Weights of a small GPT-style language model, trained from scratch on English Wikipedia.
Size: 9 layers, width 160, 2 heads of 64, MLP 640 bilinear, vocabulary 1137, 3.88M parameters.
Architecture: no biases in attention or MLP, untied embeddings, paired heads, gated attention, attention sinks, short convolutions, an embedding shortcut, capped logits.
Training: 165M tokens, 10053 steps.
Each number is 50 + 10 x the weight over its row's rms, rounded and kept within 0 to 99. Layers, rows and columns count from 0. The size before them is the row's rms in percent of the matrix's.

# layer 3 MLP up, 640x160, rms 0.106, rows 21-78, columns 0-39
104:55 23 53 29 39 38 52 59 54 48 47 47 63 68 59 31 56 54 52 38 58 45 39 59 43 58 36 43 51 38 50 53 29 61 51 41 47 65 46 43
099:50 49 47 54 48 36 44 42 34 58 46 44 55 33 47 57 47 68 43 70 72 49 42 46 48 56 53 45 52 37 34 44 20 51 55 40 56 59 52 58
099:66 44 44 34 40 48 56 56 52 51 49 52 51 36 66 48 52 54 43 53 63 36 38 47 42 53 56 61 36 49 40 42 39 49 45 58 65 54 36 53
094:50 56 44 43 57 58 48 33 43 34 53 55 37 56 57 29 46 49 66 50 41 45 57 59 51 43 54 45 50 55 66 49 39 64 64 69 46 52 45 64
100:49 61 55 39 58 42 62 43 50 62 31 43 42 67 38 45 36 49 56 55 49 54 68 54 46 57 59 77 27 55 68 55 48 37 47 74 64 52 53 54
101:24 39 55 64 55 53 44 39 54 36 46 56 38 65 43 54 23 36 55 29 48 40 57 50 53 51 50 35 53 43 46 48 63 43 37 51 41 59 76 45
106:66 59 51 38 51 38 30 55 43 51 54 54 69 50 58 32 42 47 68 65 55 68 47 51 43 45 41 52 58 57 57 39 42 46 48 40 35 37 42 58
098:64 47 33 47 46 44 52 67 48 36 50 40 55 45 52 58 63 45 40 46 53 40 33 44 35 57 63 57 52 57 58 37 37 64 32 47 49 50 43 51
101:74 42 60 63 57 54 51 57 56 57 61 45 61 48 34 38 57 52 68 55 35 56 49 38 58 33 49 32 34 69 52 57 53 53 51 41 51 41 53 64
102:54 43 44 60 53 56 61 36 66 48 40 51 62 50 50 39 58 35 48 41 66 51 43 58 62 50 56 44 24 48 35 41 41 50 59 36 54 44 45 51
108:52 45 60 48 22 54 60 53 51 47 39 46 36 49 47 57 45 54 50 63 65 45 38 42 47 63 45 48 49 36 47 51 54 51 47 38 45 46 60 35
093:50 73 54 37 51 45 50 45 31 47 23 45 47 67 58 42 64 53 45 43 58 58 39 49 46 48 57 55 54 36 60 64 36 59 51 56 46 57 63 60
109:54 31 39 49 37 50 47 44 60 37 37 66 54 57 44 17 41 49 58 41 57 54 53 57 58 47 41 61 48 65 45 64 67 52 48 56 55 43 52 58
099:55 63 31 48 61 54 33 46 49 34 47 59 53 56 47 47 58 35 36 66 52 38 42 60 57 28 49 53 41 52 44 47 43 53 59 38 72 58 53 50
097:47 61 40 31 45 42 26 50 42 54 50 46 52 49 61 49 46 42 46 45 54 52 45 53 61 54 30 57 60 55 65 49 53 55 57 58 38 44 64 57
109:58 40 55 46 37 33 66 48 58 59 53 65 52 51 46 43 34 35 50 41 59 50 39 31 43 48 43 45 60 68 72 32 48 51 57 67 44 60 66 56
092:77 32 50 39 65 50 31 37 39 63 58 43 51 46 62 71 67 28 45 47 50 42 34 49 49 59 49 48 67 39 50 51 48 41 57 68 45 31 57 43
098:55 45 53 41 29 41 52 55 61 57 40 53 86 55 50 18 47 46 42 43 52 40 51 36 52 49 51 46 43 60 45 62 45 53 51 70 62 53 44 48
103:61 50 26 43 42 47 55 48 57 44 45 55 70 52 66 64 31 42 46 43 56 50 43 57 53 62 57 44 37 55 60 62 52 64 47 51 43 52 59 66
097:51 30 55 31 55 55 48 52 51 42 52 59 58 45 37 47 53 44 32 46 42 64 32 49 45 61 36 43 74 42 62 51 55 27 59 43 48 47 56 43
105:51 38 39 41 42 58 53 30 55 42 57 51 64 46 45 24 45 36 45 58 59 53 33 42 60 47 43 42 33 45 56 60 50 66 20 54 47 47 63 47
098:56 55 64 56 38 44 40 70 53 57 28 34 48 38 48 52 28 53 42 63 51 48 53 53 61 56 56 45 44 40 38 66 68 41 60 28 32 46 57 53
105:27 52 62 50 49 56 72 46 48 52 58 59 44 61 53 67 63 48 55 30 51 51 61 55 35 51 52 53 51 40 37 56 69 43 54 64 57 43 44 61
096:45 49 47 48 51 21 65 62 51 25 49 51 30 53 45 47 26 50 60 38 44 65 43 53 56 50 49 59 39 56 51 52 48 51 45 41 53 60 28 47
096:63 55 57 39 61 54 39 48 43 52 63 53 51 34 24 49 40 56 65 48 52 35 60 44 48 53 47 46 44 52 68 52 63 46 52 43 42 46 43 92
105:43 44 54 42 45 47 28 46 49 37 44 46 47 36 45 48 48 60 52 47 38 41 68 55 39 50 62 57 56 63 32 50 27 43 36 36 45 56 59 61
099:49 57 54 50 57 60 49 60 63 48 53 57 55 64 42 61 50 67 46 56 79 67 63 52 67 68 39 67 60 42 43 42 45 72 55 55 53 61 53 62
098:63 49 57 30 44 41 44 39 56 39 73 44 61 48 75 41 53 45 38 44 55 56 52 37 38 69 65 47 51 44 56 61 43 50 54 71 49 39 43 52
095:55 47 49 60 47 54 60 38 79 51 31 52 52 47 47 39 62 40 52 43 52 43 51 57 48 50 39 78 60 31 61 56 55 37 45 54 61 53 53 47
100:39 51 44 48 43 38 45 72 50 74 66 53 52 43 76 60 63 51 62 54 39 40 46 50 57 37 57 48 37 45 55 36 48 65 65 52 45 51 30 43
098:29 64 44 59 43 46 53 68 54 76 48 39 44 41 45 38 58 43 45 50 36 28 59 64 50 52 31 42 53 53 41 59 56 52 65 48 49 41 68 58
105:46 53 75 45 43 75 58 49 63 41 54 65 62 65 37 61 63 54 59 40 52 53 61 57 60 53 50 56 40 57 48 37 46 38 59 58 45 32 42 29
098:50 68 55 53 43 53 57 63 25 48 45 59 55 48 28 53 51 49 60 44 56 57 59 46 62 57 55 39 40 66 30 38 45 56 51 49 49 53 44 52
091:38 37 55 56 61 68 68 51 62 55 50 43 42 40 42 47 48 44 58 45 58 48 37 62 19 57 57 35 45 65 46 37 49 40 42 68 59 49 51 54
106:43 63 62 66 41 42 34 46 50 47 55 41 62 37 50 64 47 62 37 45 45 40 58 28 54 48 52 52 57 43 46 44 41 53 46 39 69 59 55 32
103:49 54 65 32 45 29 39 57 66 57 37 59 50 35 50 46 62 63 55 35 42 65 50 55 69 49 48 45 56 37 43 43 51 47 29 49 46 52 54 43
084:48 54 57 66 58 50 75 39 38 31 43 46 42 59 64 55 42 50 44 50 54 69 54 48 53 43 32 58 39 38 56 32 49 40 44 34 51 64 37 70
105:41 32 56 58 53 41 56 55 28 48 53 66 56 59 27 48 47 49 46 61 41 59 54 40 60 43 47 44 44 42 43 24 40 39 54 34 55 59 59 58
096:68 50 63 57 64 47 50 60 63 71 33 43 79 38 46 56 47 37 63 51 49 53 50 47 61 52 50 44 52 33 66 37 68 69 56 49 48 32 49 50
085:38 54 57 42 50 59 37 66 70 51 40 50 49 49 51 42 48 36 28 41 56 40 50 41 48 63 35 52 61 54 44 53 50 51 49 47 47 50 65 65
113:45 63 48 45 50 46 49 42 46 56 65 42 63 62 62 52 36 67 23 61 52 53 39 53 48 46 56 49 57 50 34 56 43 38 58 30 40 46 51 55
101:48 52 62 69 41 55 64 59 54 63 53 59 54 58 43 60 47 61 41 48 62 30 52 55 43 81 59 50 62 39 43 41 49 42 42 61 49 60 47 44
102:72 46 43 64 56 32 33 75 44 68 41 69 51 54 61 57 44 52 44 58 53 43 44 66 52 39 57 72 40 41 57 46 47 38 59 54 50 57 33 61
097:61 35 49 52 39 47 66 41 54 55 41 52 55 36 59 34 42 48 43 49 55 38 41 53 59 62 55 55 61 40 47 55 42 55 65 47 48 39 62 60
105:51 36 33 43 47 57 33 68 40 42 55 43 51 70 46 59 72 50 33 49 46 32 44 29 32 49 51 41 54 49 48 48 43 52 57 40 38 61 43 43
102:38 58 59 50 41 48 41 46 49 52 43 60 39 50 54 27 71 56 55 38 49 39 57 52 47 65 56 43 56 47 50 50 31 40 55 52 50 50 65 48
093:51 42 43 49 54 60 63 57 56 49 61 48 52 63 45 50 60 52 41 43 51 39 40 41 50 61 57 67 51 40 50 57 40 53 54 61 51 55 63 56
104:43 44 61 48 58 45 49 36 52 51 43 81 36 39 52 60 49 36 55 52 36 56 54 43 53 59 55 46 56 41 37 44 66 66 37 56 49 44 55 43
103:42 49 50 67 49 42 51 53 42 35 46 47 48 70 66 41 45 49 58 49 60 37 60 45 66 69 58 57 27 44 71 50 59 42 47 62 61 53 43 60
103:58 38 46 39 90 42 52 41 63 53 55 58 62 43 60 46 52 37 48 55 45 59 48 51 42 38 39 49 60 42 45 40 54 44 32 47 35 57 39 58
097:51 48 48 40 58 64 54 23 42 53 53 65 63 44 51 41 60 55 36 31 45 51 62 63 35 39 66 52 51 32 29 60 59 51 53 52 58 49 43 50
103:52 53 56 31 45 50 32 41 39 39 30 36 45 53 50 52 63 61 43 53 51 67 58 47 55 44 63 53 43 67 43 49 47 44 42 69 52 47 61 48
095:49 55 48 72 31 60 51 55 44 37 41 31 24 52 61 30 53 47 60 50 53 73 57 48 56 47 52 66 54 45 57 46 54 57 49 42 52 56 52 44
096:39 53 46 44 35 67 33 36 59 33 67 48 55 55 46 30 46 45 40 56 56 39 49 39 48 39 47 48 50 44 51 58 52 48 57 41 67 37 59 56
097:37 49 71 43 44 39 70 59 39 60 50 54 58 43 36 41 56 57 61 35 50 27 49 54 62 54 60 55 67 60 68 33 62 56 44 48 62 36 53 48
098:51 38 40 57 36 51 58 41 51 54 45 55 40 45 57 42 44 31 41 53 48 46 54 28 41 47 47 35 42 32 65 45 48 35 43 51 47 46 50 45
099:44 33 47 56 62 41 43 49 48 49 72 68 63 39 64 56 55 58 33 46 56 56 51 63 42 51 58 44 54 51 50 52 65 40 52 51 49 50 43 32
101:54 35 57 34 36 54 46 48 51 59 61 52 49 51 58 48 57 56 35 29 47 57 44 84 34 52 46 45 75 48 42 52 42 46 44 61 58 68 41 51
# layer 3 MLP down (transposed), 640x160, rms 0.037, rows 21-78, columns 0-39
099:39 52 50 32 49 45 36 48 64 34 50 58 39 35 46 52 57 55 41 70 28 57 53 47 35 36 55 50 62 38 41 45 51 56 57 61 45 57 41 36
102:54 38 51 49 56 55 24 45 57 38 39 41 55 49 58 52 47 36 29 51 58 69 42 60 42 54 54 46 31 58 56 52 18 45 54 43 47 48 62 66
100:63 59 60 68 48 45 64 46 48 58 59 51 54 59 80 32 70 53 57 58 42 46 47 54 68 39 34 54 33 45 43 52 46 39 46 50 75 59 45 33
097:56 68 52 42 50 45 53 46 75 39 48 65 43 43 49 58 37 53 58 50 60 45 34 54 58 51 78 54 33 51 56 45 54 50 46 36 52 35 45 42
099:40 58 51 71 50 45 42 55 44 28 54 58 69 41 49 52 41 40 36 65 46 40 38 62 64 50 42 37 54 43 54 39 47 64 57 45 39 72 65 51
102:23 44 60 45 61 63 42 39 51 40 48 53 36 40 42 39 64 63 44 66 65 41 57 49 44 57 60 22 55 52 59 55 43 39 49 67 42 46 37 55
101:51 59 52 42 62 77 46 73 43 57 56 53 45 60 58 55 42 69 55 46 32 53 44 53 40 48 40 49 53 43 44 52 62 31 62 49 46 59 51 38
093:38 54 50 54 49 40 56 44 46 48 43 31 52 73 47 57 43 52 60 58 63 52 61 54 56 43 38 64 33 30 35 67 77 39 60 55 69 47 35 50
099:54 39 54 49 57 43 69 45 27 55 51 44 48 74 45 46 29 45 57 44 59 46 40 53 53 46 37 30 40 38 54 48 56 49 43 55 44 48 48 58
104:44 72 58 46 49 31 42 49 57 35 47 51 58 46 58 40 37 63 43 50 55 62 34 48 36 50 49 57 43 37 51 55 56 52 46 60 40 54 61 41
107:46 59 31 58 61 59 55 30 52 53 59 53 42 45 42 61 20 56 55 40 48 58 44 63 58 51 40 46 41 37 48 58 57 58 50 57 56 47 48 61
095:56 54 60 54 48 49 41 54 45 73 42 33 38 55 56 44 29 62 54 56 35 48 39 64 45 73 44 36 37 56 51 51 44 55 49 56 62 39 40 46
099:42 52 67 42 47 36 32 58 35 39 49 48 64 52 51 41 57 42 40 49 50 44 44 43 45 40 49 57 45 44 56 40 47 59 69 56 49 41 44 47
104:45 42 46 38 58 53 67 51 45 59 42 42 38 51 51 71 62 65 43 34 58 58 49 35 58 60 47 53 45 32 57 36 47 66 35 49 49 55 46 60
101:50 41 43 73 47 59 49 55 56 40 48 42 62 54 53 39 45 59 44 83 34 39 53 38 49 52 62 59 49 60 47 66 32 26 42 48 41 57 56 44
102:65 57 46 42 40 37 52 40 59 75 41 50 52 52 43 46 54 49 52 56 62 44 43 34 58 61 26 30 54 45 37 51 36 67 68 63 42 48 51 50
098:59 49 48 46 51 63 56 54 49 46 33 42 76 55 31 75 34 48 40 38 52 40 45 51 58 61 60 41 47 55 53 43 44 66 43 52 53 33 43 42
103:52 60 28 54 62 54 35 49 24 61 46 50 44 49 59 62 45 37 54 51 39 46 50 32 59 56 35 35 61 53 40 39 41 48 42 48 55 68 22 63
102:42 44 48 61 62 70 43 51 58 37 43 35 26 41 53 50 51 60 63 39 60 50 48 47 57 50 57 65 69 37 40 53 50 72 58 56 50 45 45 44
105:45 40 41 40 52 53 51 47 42 65 59 56 55 46 49 70 53 48 48 56 63 50 33 24 49 29 40 38 52 62 69 52 42 43 51 32 47 43 62 34
100:31 68 71 44 39 43 71 55 48 49 56 62 46 53 44 50 54 63 36 44 49 51 56 64 38 47 55 52 58 40 49 57 52 53 54 37 57 38 57 51
101:56 44 53 46 47 32 60 64 50 59 38 49 48 43 61 50 49 52 50 42 49 27 31 39 54 23 58 39 56 52 49 51 50 68 63 43 58 58 66 58
103:32 38 44 68 53 51 55 35 44 44 48 54 49 37 56 50 43 36 50 44 36 59 69 44 54 45 61 38 41 50 57 69 64 40 61 51 53 53 43 72
097:70 46 49 57 58 49 59 37 64 73 41 44 41 46 60 66 49 44 43 58 52 61 41 42 18 45 39 46 62 54 34 57 39 54 52 50 54 57 38 53
098:56 58 36 50 59 31 46 79 58 28 58 67 41 68 57 50 46 57 61 54 66 45 44 59 59 69 59 41 53 52 43 49 69 44 53 60 40 48 48 38
101:42 39 59 23 56 31 62 24 25 50 43 74 50 47 58 34 54 49 50 49 40 34 77 51 41 38 39 47 60 53 54 50 45 55 52 51 48 68 51 58
099:52 63 64 55 36 54 52 47 58 54 39 44 49 46 47 48 46 50 50 64 35 63 57 55 48 64 64 40 56 45 57 51 51 56 45 43 60 51 44 40
099:47 36 50 58 46 53 59 50 71 71 46 53 45 72 44 53 47 26 41 65 31 60 41 61 41 38 50 45 58 68 71 50 52 58 55 42 42 48 50 51
102:35 42 53 58 46 72 40 49 59 61 40 47 68 57 54 54 59 52 25 49 41 38 48 57 54 22 43 33 59 62 48 40 33 55 64 58 50 51 45 48
102:60 48 59 58 25 26 47 41 29 42 49 60 65 61 45 42 41 50 48 40 51 55 62 64 24 63 48 49 49 49 48 52 52 53 62 48 41 64 59 48
096:71 48 55 52 61 62 68 42 47 40 56 55 40 62 42 68 49 56 63 49 46 58 44 55 55 46 56 44 52 58 44 52 60 47 84 45 57 33 45 50
101:59 43 71 57 62 57 58 61 66 43 61 57 63 47 66 76 53 45 49 46 33 58 58 54 62 44 60 45 48 43 58 54 43 47 34 35 64 31 37 44
101:55 62 45 34 38 54 53 39 46 58 42 67 61 37 54 52 44 46 52 66 41 44 48 51 35 41 36 45 44 58 38 52 63 46 43 35 37 71 40 46
092:54 53 45 44 40 50 48 68 57 43 51 43 39 68 42 46 39 48 62 43 44 58 53 40 70 45 58 44 60 55 63 68 57 55 51 56 60 61 54 55
102:39 53 58 61 23 48 59 45 54 50 68 36 35 35 52 46 58 55 27 66 48 44 54 18 43 47 64 65 50 39 31 57 37 52 59 53 51 70 53 64
104:59 40 47 43 39 44 45 56 42 59 62 48 42 31 35 52 39 55 47 45 52 45 67 47 52 52 52 36 47 33 48 56 49 43 57 51 22 47 36 72
093:44 67 46 71 51 41 58 44 40 34 48 37 50 43 49 53 55 50 47 56 51 61 42 56 47 42 50 51 44 38 48 55 53 57 44 29 44 45 45 53
107:38 45 44 37 62 50 36 61 55 60 57 70 42 64 68 40 44 45 57 41 36 65 56 47 38 66 53 48 64 53 51 51 58 66 45 45 43 45 50 58
097:50 48 63 36 74 62 67 51 45 37 46 55 63 44 37 51 33 45 49 41 61 48 34 46 60 41 34 46 46 50 44 69 40 60 54 60 42 42 58 55
095:52 30 56 66 46 48 37 61 59 62 49 36 59 46 49 42 57 44 54 57 41 52 52 47 70 31 56 27 33 41 50 53 49 47 59 44 58 55 31 24
106:55 68 56 44 53 45 39 43 56 49 46 72 55 56 55 56 65 33 54 42 37 64 42 53 59 49 41 61 51 47 43 55 64 74 43 50 53 68 52 47
098:44 46 52 47 50 53 66 57 72 37 52 52 45 43 36 52 44 60 63 49 52 43 54 61 72 57 58 42 60 59 60 80 72 51 49 45 28 43 48 51
100:53 50 55 74 58 46 35 55 58 62 37 61 48 53 49 36 63 42 64 58 61 47 47 43 48 40 53 56 52 57 49 51 36 49 72 53 59 43 59 55
098:44 35 67 64 61 45 48 49 71 50 51 51 54 44 49 32 59 35 59 62 65 42 64 59 50 44 65 47 42 52 71 55 58 65 52 56 38 55 47 44
106:56 48 47 54 65 46 38 55 43 58 60 47 46 59 27 50 42 42 40 43 56 36 38 49 43 37 56 65 51 46 45 26 35 40 42 62 54 63 57 45
101:44 45 40 64 39 48 58 35 47 48 47 56 52 58 37 66 41 55 43 44 35 40 64 45 39 48 44 44 42 40 68 50 42 41 34 55 55 74 52 64
093:65 63 50 49 60 51 32 47 33 54 47 54 51 48 40 43 60 32 39 60 56 52 69 47 39 26 67 62 67 46 46 52 49 37 51 49 61 44 62 63
100:63 36 59 44 49 35 52 26 23 36 62 52 57 46 58 46 41 40 51 61 46 47 59 34 50 51 48 57 43 69 64 56 64 54 50 42 33 44 45 17
099:59 53 50 42 49 54 52 46 53 43 46 43 50 36 45 31 43 24 62 40 51 60 61 59 50 39 44 39 51 43 48 37 59 41 62 24 39 49 77 52
104:58 38 41 65 32 48 54 65 57 51 54 49 48 39 56 55 42 68 36 49 58 47 40 38 54 61 37 52 42 57 48 31 37 46 41 58 62 49 77 59
095:52 50 42 50 49 45 55 30 54 54 60 51 47 37 40 50 53 42 54 50 40 38 57 59 35 37 31 55 60 50 54 59 56 63 58 70 46 58 45 39
103:42 61 46 34 51 52 63 51 59 66 51 39 46 43 42 53 32 44 32 41 41 35 24 55 33 56 56 36 46 66 42 47 55 59 48 54 44 67 51 31
099:43 32 67 30 44 36 77 50 37 46 48 65 59 59 51 61 57 38 35 47 46 56 50 66 60 53 44 38 50 66 38 51 38 49 42 62 64 67 51 54
095:42 73 62 44 35 58 54 54 45 37 48 52 50 46 51 50 52 55 64 56 45 61 49 75 77 37 45 54 58 48 35 48 50 41 39 54 55 45 42 64
099:28 35 55 39 54 49 50 41 33 32 54 58 63 52 46 44 46 41 48 51 50 51 33 58 42 66 56 65 47 43 50 45 45 63 45 41 47 65 42 38
100:48 72 50 52 52 40 55 48 35 59 55 34 43 39 63 40 59 42 67 39 42 38 50 40 61 40 42 54 39 28 58 57 48 52 50 42 43 63 56 38
099:39 46 47 42 67 58 33 47 47 63 54 73 59 51 41 43 46 53 55 55 65 44 56 48 52 57 40 67 49 64 39 46 63 48 62 44 44 58 50 35
102:48 53 61 54 46 53 64 36 74 54 38 57 79 40 48 71 59 59 51 62 61 46 43 49 55 36 48 59 68 45 50 55 57 35 47 48 45 44 52 46
# layer 3 MLP gate, 640x160, rms 0.106, rows 22-78, columns 0-39
099:42 62 51 36 40 60 53 57 39 29 58 66 55 43 51 44 30 54 45 38 56 26 29 47 35 56 50 50 55 47 42 42 55 58 46 41 38 22 37 51
091:45 51 41 30 54 56 42 45 55 59 35 58 66 46 56 40 57 19 52 48 42 49 65 49 42 47 51 60 59 46 58 44 50 54 40 46 61 39 41 48
099:47 56 45 47 47 50 49 53 49 50 56 56 47 81 30 59 45 67 51 50 54 43 57 61 31 62 41 32 48 50 41 51 49 33 37 68 47 48 42 35
105:52 64 58 54 50 33 51 52 48 37 54 51 54 50 51 60 44 53 32 59 48 53 55 43 41 45 51 55 61 30 44 48 28 56 61 45 55 68 57 65
107:54 48 48 71 45 44 56 48 43 51 41 63 49 38 48 49 50 46 59 61 48 62 54 40 68 58 47 52 65 63 49 56 49 47 55 51 37 58 68 67
101:36 53 58 54 41 31 47 45 54 56 50 54 48 39 34 42 48 52 36 69 47 45 61 52 49 48 43 49 45 44 65 57 51 51 39 39 50 52 54 50
086:52 44 50 49 61 57 50 50 61 49 53 43 50 48 55 49 77 49 41 71 33 52 51 54 42 40 58 54 46 56 44 37 31 40 50 30 51 55 72 64
099:40 57 43 41 64 49 53 61 58 47 64 44 32 46 56 37 54 78 54 56 27 61 60 37 50 49 42 60 58 63 42 47 56 62 40 44 62 43 47 52
095:45 61 48 42 61 47 44 56 52 58 57 51 54 71 69 53 60 69 40 49 44 45 36 55 49 51 50 50 42 51 58 40 37 53 55 55 44 66 43 64
113:55 64 42 33 47 45 53 50 56 54 61 36 54 57 43 74 51 47 59 43 60 58 49 60 52 65 43 63 46 47 45 57 56 53 39 56 50 46 40 53
094:31 46 65 56 30 32 40 42 41 59 40 57 53 48 62 55 43 52 62 47 35 55 48 46 41 63 57 45 44 65 62 62 55 40 51 60 48 43 50 44
103:42 64 62 79 57 67 56 48 43 70 56 55 57 55 60 67 35 56 63 63 38 33 52 49 37 51 45 59 37 34 74 58 45 36 41 48 44 62 47 41
106:45 56 64 64 67 61 40 33 64 54 65 56 65 40 65 55 42 36 54 74 43 58 40 57 35 43 36 46 45 46 45 60 54 33 49 41 55 57 50 58
104:47 43 57 65 54 37 41 48 44 73 60 50 64 54 41 53 51 56 46 50 47 47 44 33 39 53 64 40 52 20 69 47 49 49 46 62 53 40 36 41
103:33 67 36 45 49 44 37 53 35 49 58 49 56 53 57 37 49 59 52 58 39 46 49 48 56 57 30 74 51 61 38 53 54 46 42 31 51 65 57 59
097:38 63 69 35 56 57 54 50 60 59 47 55 60 55 25 52 56 53 42 59 53 50 54 48 44 43 44 21 46 50 40 51 35 41 42 51 48 42 53 36
107:61 65 66 71 37 64 59 54 55 49 47 54 61 29 50 42 42 55 22 55 45 49 53 28 56 54 52 68 55 48 50 56 45 48 56 62 60 57 50 53
092:50 55 55 46 26 68 45 44 50 28 54 69 44 48 44 54 27 45 55 70 41 45 52 71 45 37 52 41 46 77 49 63 42 57 43 59 56 51 38 43
103:34 38 37 59 44 41 51 35 24 50 46 59 36 70 52 45 40 40 44 58 32 45 37 43 40 26 60 45 48 50 60 52 43 51 58 46 61 55 45 48
100:51 69 65 55 44 48 53 56 48 43 31 44 32 61 56 45 63 34 65 48 36 41 43 37 48 44 52 57 60 59 47 59 66 58 59 41 48 53 27 49
103:45 63 41 38 43 35 55 64 45 50 38 50 42 53 67 46 56 44 65 62 57 55 49 49 62 29 41 35 39 37 46 38 56 51 61 47 48 59 67 51
097:49 43 55 58 52 57 55 63 60 53 33 48 46 41 39 38 61 52 47 37 70 51 42 50 63 48 53 39 42 63 62 40 39 42 61 34 63 83 66 38
099:31 50 62 40 56 62 56 31 56 35 70 38 46 56 47 43 36 52 40 57 57 43 49 49 48 40 49 51 54 48 50 36 48 72 48 42 35 50 33 52
097:43 52 40 35 47 37 47 60 68 56 48 37 48 66 34 43 53 52 41 34 45 51 32 55 46 68 50 44 37 63 60 57 67 61 40 54 49 60 53 33
101:44 36 44 56 49 61 48 49 32 49 39 37 35 53 48 52 52 38 58 38 63 43 58 56 31 60 36 40 37 42 65 55 52 45 50 61 58 38 56 43
098:41 53 66 57 53 44 50 36 63 53 37 57 47 55 44 39 63 50 42 58 53 50 55 65 50 34 62 50 61 53 52 52 36 36 56 51 44 53 48 49
109:53 35 42 33 41 67 46 39 33 49 56 45 62 43 58 49 66 57 60 46 65 52 45 52 44 56 43 53 42 28 45 52 58 41 31 34 37 47 45 61
104:62 51 65 29 55 19 58 28 47 50 52 54 41 38 49 46 42 42 53 43 40 55 46 48 46 68 54 61 48 44 59 46 63 34 25 37 33 50 46 36
103:56 60 37 42 62 58 41 51 58 39 33 43 43 60 43 54 55 48 45 44 52 33 34 40 55 60 51 49 48 39 55 44 42 59 45 39 49 31 58 59
091:54 47 58 76 43 53 45 51 48 73 51 46 34 59 43 57 64 35 41 50 46 52 41 65 56 56 55 52 55 61 32 59 53 55 48 50 71 55 46 44
098:53 49 50 46 61 41 49 68 52 55 59 57 52 57 59 47 61 53 40 41 53 30 52 42 48 50 54 52 54 56 63 48 54 53 59 47 52 54 61 58
101:57 33 68 55 55 35 44 44 48 58 51 49 45 38 49 30 42 44 60 40 57 65 62 40 41 74 61 49 55 40 50 55 27 44 39 52 61 51 47 51
096:41 38 43 61 26 53 43 46 58 48 40 43 61 55 43 47 43 48 42 30 41 53 66 54 56 59 60 40 73 53 63 60 48 70 40 72 69 51 34 34
100:50 36 51 53 48 50 60 42 63 49 56 30 73 52 62 42 51 39 53 41 67 50 55 54 47 29 59 29 54 57 55 31 65 38 45 52 34 49 36 36
101:56 47 43 53 63 55 41 45 66 54 53 62 88 37 44 41 52 35 51 52 49 31 54 50 52 41 39 65 62 70 51 49 49 53 53 39 55 42 75 43
095:56 48 51 43 54 61 30 39 42 48 53 39 42 39 58 39 47 54 46 58 63 52 60 52 42 48 40 46 49 38 49 56 48 58 61 76 26 54 47 42
102:46 36 28 56 59 40 65 59 46 41 54 35 39 38 47 56 48 49 41 53 62 26 33 48 59 49 66 51 50 54 50 48 58 45 63 33 49 48 40 35
107:33 44 51 45 45 53 45 44 40 42 59 33 37 47 43 32 53 44 43 50 50 50 60 42 49 49 52 29 47 50 47 43 48 39 53 63 48 57 46 52
090:59 25 57 62 45 55 38 51 48 61 47 37 32 72 62 35 46 69 49 46 60 68 44 64 44 55 31 50 59 59 54 31 47 53 43 42 57 56 36 37
102:39 52 52 59 75 37 68 39 42 49 56 50 52 62 56 48 47 33 39 61 54 42 39 49 49 49 30 35 35 44 56 38 61 32 56 53 60 60 57 58
103:59 44 49 54 44 52 53 69 62 60 57 48 48 63 46 50 48 49 51 33 41 48 44 38 63 54 63 34 35 59 61 49 45 51 53 42 56 51 63 50
106:40 52 60 48 62 42 48 58 53 49 46 49 51 41 55 41 58 31 39 41 31 45 47 53 72 51 47 28 66 43 62 68 49 48 54 42 29 49 52 55
092:51 49 67 40 53 47 46 68 61 50 38 62 26 37 41 54 60 66 41 64 49 57 57 46 75 55 44 60 55 64 49 43 31 46 61 53 62 54 50 58
108:52 45 38 51 45 55 58 58 49 61 20 55 50 49 64 46 55 52 71 57 47 55 55 56 47 42 27 32 54 46 43 55 35 58 51 49 41 28 42 60
096:61 21 44 56 54 42 67 38 55 54 50 60 37 64 58 57 40 59 58 53 46 34 53 58 42 37 39 48 65 52 48 68 54 68 66 63 59 45 45 52
092:43 74 47 60 32 58 45 54 42 45 43 54 46 55 61 65 43 71 50 59 65 38 61 50 36 33 45 63 32 43 43 45 53 30 52 38 34 43 42 49
099:32 51 45 45 53 50 38 43 58 39 34 29 43 55 36 47 52 61 58 45 61 48 48 48 43 60 62 49 56 46 55 53 31 53 63 40 52 26 60 33
097:56 49 52 40 34 57 47 55 58 50 53 43 54 35 40 48 64 55 52 55 17 56 39 43 49 77 53 51 59 40 46 54 55 37 58 58 42 43 56 58
105:55 61 40 46 34 56 46 24 54 51 54 47 62 42 63 56 38 72 44 58 41 47 43 49 60 67 40 53 54 65 50 50 49 54 70 42 52 63 57 58
090:41 47 54 51 55 35 30 33 43 31 58 40 49 45 40 56 56 30 47 56 45 60 55 41 47 45 57 54 50 54 39 58 45 51 48 38 40 52 41 55
101:46 36 58 55 55 45 42 47 61 58 55 57 56 54 52 55 54 46 45 42 68 52 55 41 38 45 60 58 46 41 51 54 31 59 51 40 47 44 47 46
099:57 62 41 39 38 33 43 42 67 58 41 58 53 55 52 41 29 57 48 34 42 45 40 49 44 36 57 46 46 55 57 61 47 31 54 51 57 49 53 57
101:42 40 60 45 42 48 31 51 50 56 39 56 56 42 60 71 52 46 40 38 49 44 43 36 42 42 56 47 58 56 68 62 46 59 56 76 43 46 41 45
099:45 62 69 39 54 42 40 39 35 45 67 38 54 30 44 48 53 69 50 57 55 47 77 50 29 58 29 54 61 57 47 41 40 49 49 36 60 57 46 48
091:50 65 49 50 56 56 51 63 27 50 56 50 41 58 31 60 52 56 49 49 42 50 66 57 48 53 32 40 35 60 40 38 62 59 47 50 49 73 50 49
097:48 44 39 70 59 58 47 61 41 55 45 34 71 43 45 38 46 52 33 49 53 51 71 58 46 47 59 49 58 50 36 56 53 49 62 53 39 60 51 41
095:66 44 59 63 38 59 30 50 37 51 30 43 52 41 33 59 64 55 46 52 59 56 53 68 58 40 69 44 65 34 57 51 63 54 32 30 50 42 55 52